{"hidden_size": 192, "num_attention_heads": 3, "norm_place": "pre", "rope_theta": 607000.0, "rope_fraction": 0.5, "qk_norm": true, "extras": ["some layers without attention", "local attention windows", "shifted keys", "exclusive self-attention", "value embeddings", "hashed n-gram embeddings", "a smear gate", "an embedding shortcut", "skips across layers", "LayerScale", "capped logits"], "init_std_o": 0.0202, "optimizer": "adamw", "weight_decay": 0.017, "batch_tokens": [32768, 65536]}
Each number is 500 + 50 x the weight over its row's rms, rounded and kept within 0 to 999. Layers, rows and columns count from 0. Numbers have three digits each. The size before them is the row's rms in percent of the matrix's.

# down: layer 6 MLP down (transposed), 768x192, rms 0.168, rows 274-299, columns 144-191
# up: layer 6 MLP up, 768x192, rms 0.176, rows 275-300, columns 144-191
down274 093:541533494563531397573576515448567489473534510485535508530488512482495451430468565493461516542524546439513537450493429406435441631532563482482478
up275 096:510475457467507483480522487557466449468573587583508469572522516527457406557505526577496452599338518528385542503478569442532582562440434472565520
down275 095:624512528444627441496464527481495513505586449562514504475553384518439470523470496511506432567477525541436471464534557445559633598521451500474554
up276 093:544589472522505457485445462397459450569511433504555571513371420473437552497558565616448515395469445500453494463469592474502479501474405520521514
down276 096:503492484444552477410506580469501525439458426513469450429513418512508545457503525492485542546447407476432493573525524410427584568521450546543509
up277 100:448509435474473432481515548358510473507511496521451537533550473532545549475485454516575484438432480649514465471430504485498499573430495378529464
down277 096:490523544486562520358467520489546531494451432453409502512554570557492502411527530419566422463468546541491480612530507500551481496486514461489605
up278 098:556523491414572508560487541536542451535507494527568480461523520452595438461449514563574569413469512528446470474412542566516453521639470515464551
down278 103:518544484435527462491534600501442561504480480475490502396485494451450412436378528520594595487465491445460538464555542551458504544575566509548616
up279 101:521511489524467491543563470539636503428473517510565510466487448439437516494501477503534523432428472477582495472506530520424552452422554524415540
down279 100:416451483492516544492461461590524479545465548448489520484504466380449567473484454448540554408550477496499582440525545350430506464482459601549496
up280 088:489402479515504542443546521554515556533483504493485498581455488523582454539472455512619472473437548521565552501521499524591492430501533468449510
down280 090:479516449577479418508536464543528557505555591515508483475565539497462431462442452424487527546450511477501488432478483495514423449479496476515496
up281 097:562480586428518436498470468358560539566562485641498455532490510579431522549508392543504465486482493529552498512564523519484479416596522424517585
down281 100:520586569461542522496448467499527518480479500496533514428493478568525499596528477475479446498589441474567396620499483421562466496485474457506489
up282 089:547544559453491480467482465345481539431496534494395530526494482568503455644503517399579422519386558503602511554507486542582442523486509474532492
down282 086:593415474515484454417464477552532557492483540494473513527488483525488470415458534471512489599446515457548534514520537402491461549588484504564535
up283 109:546408616501532570531444572471475524543542518578553566487493538544426434464513479610486409513537527558495546499475512513571474476495484474442532
down283 109:511470531478481497486523600503562486486429526551461485517413492503475510470507429622400492511493547533430536459478446527469565546580512495536439
up284 105:533584489455540410512518577473442438483507631445607494497543470503475543557483521562545515373452469473516560510354476512465497410442524422450485
down284 104:505444598572596566587574479437554359533589547476563431501469570457470515470473506494514494420531463528477507518467417466582551476423468487492503
up285 100:507571564512478459482513436475462483443514509596501538568545558460511473647513580428537462467414498540630546537477589607444476586559480444464511
down285 098:470581548480498508433476456553456540588467580494554512547559454461495427534480440472548483541462487525591486465432446393462507458570430533563463
up286 099:560464595486465590462529516479527494557546569458515458517431477503503479452449469528496481517494396532574512560457524430531501518497514432484508
down286 100:511473565494428576396565539587467475450497484541482525459534442491446457465522550545528481473593408479465512490485515385490508523503455526500481
up287 099:513520571519442396508527558516555510567470477498500434551464473447593475510431481536542449525445504500472572488456641531512525479505581478506559
down287 101:507495521418494528453525484532450505671439474438453470401484515501494533521432543501541515433531491502480540460550500371411459517540421498426432
up288 100:516556456488476500458534487383513430527546489461439383547489548575481533608484382613518520476400571562505525506497565592486499521552492514524494
down288 100:430490543640444513604611487439421528527501415580417559535544475523506454471508463519520463545471502579465545445545526466493455509476536554487541
up289 106:517599548529558430575428575515496540531488465514485432510545452504421501598552482444537462425490621537481474483556455590509517455514462519572446
down289 107:512577452512432459557462417493547479454465525524465490420468510432433428484563388509526506393493543525468487449513444498495505502590452491453537
up290 124:484454461432448535601508478311509479438510544423559466568429552459410524537497509521483469553485540534534496468471539523524476540528520409404574
down290 124:418477456470455460503452473494528441449495594478526538400425502441475629459522540490481536522473459548507400574532522440618491468486503416565553
up291 099:517522506383456480484400464495511444560555484553501516488450589573433462485472517588562445519407444612471547458495519493531455528484466490524584
down291 099:538461512557567567536435498504513492461411581465410533442514452413507609472452397481643455513501436535449529476482424497475548528480477462548442
up292 088:459533518424387462527452403381467504476562453555601527506439544462523495454451457433455563538514498530556483428526560542481564508481529514402470
down292 083:560437471464505515544509451410519607464498513462450517555502515556561521401408581526466601459528543411464488457572530457455526448457430536457520
up293 094:518497468429509481547384467397455530490459452604468409470514566461455540500547430525518490540465664544436537392496497524546479537495495544517548
down293 094:369473500511514432587523501492527561366502564510600550339604495615443408516510504531440493491531453435493575487422550471548468492456507500487549
up294 108:526584586498402421447490549400540427528578429586516569542471500569480520465581554501433482502486537515527431478519512593545538492445511513446534
down294 106:487507549471516517478493599541468496577539480532562490520431497564429506563533438500408489531459474547527399555523514511557589542543565508425545
up295 102:567552604435494514402478521507506459483505482551492473500456515499503573489487565474516536499514460501495629409412598485459581465529493542485456
down295 101:434470499552510467630470490489523542553510473467616523602530507526518403546484446472523394484488580533468510640416455531565433456466508538472553
up296 093:554478541519554494452535502543461447406484492543515446597494425452397511495492560553459529515464486490497432430507547544489470484488499455508532
down296 093:586504482457481510531473515457461509430567465557565579518503505514525534427444568429570483454510505509544462380484438554494515533466482510472538
up297 111:511593504454441530529517514393513533565413518515483448551510496547542499567422440507508483530549470473573558525406471563515470592424482473448496
down297 108:559542494463513540448450511538489471465482435570512392472443534557578565591451508505426489526586471415526481477463534512481510530505471411560507
up298 108:419596604461506519505498442492506491565559490551621528541420468526525488489380477440509525484514553524543490503445612452500553454493542487496535
down298 103:495471525571531445578402477452544496586599485564496507551573433502489489519457538554457398493606516488500485533473490431530560492482502515550539
up299 088:587497608515461481503505434447480485477582505544563453477466491491475395542482510542568458428348545513551485528438488524509464511520509538588569
down299 092:492561531481483551533464392499521534559449506569561487501448642480483524479479524523484458502540538554453509532503568435520496533486614495440449
up300 092:510475453447526454501480488478499481539546536488473516544550430436461518549556467499489473527426568509550508475438468586506495426496439448496543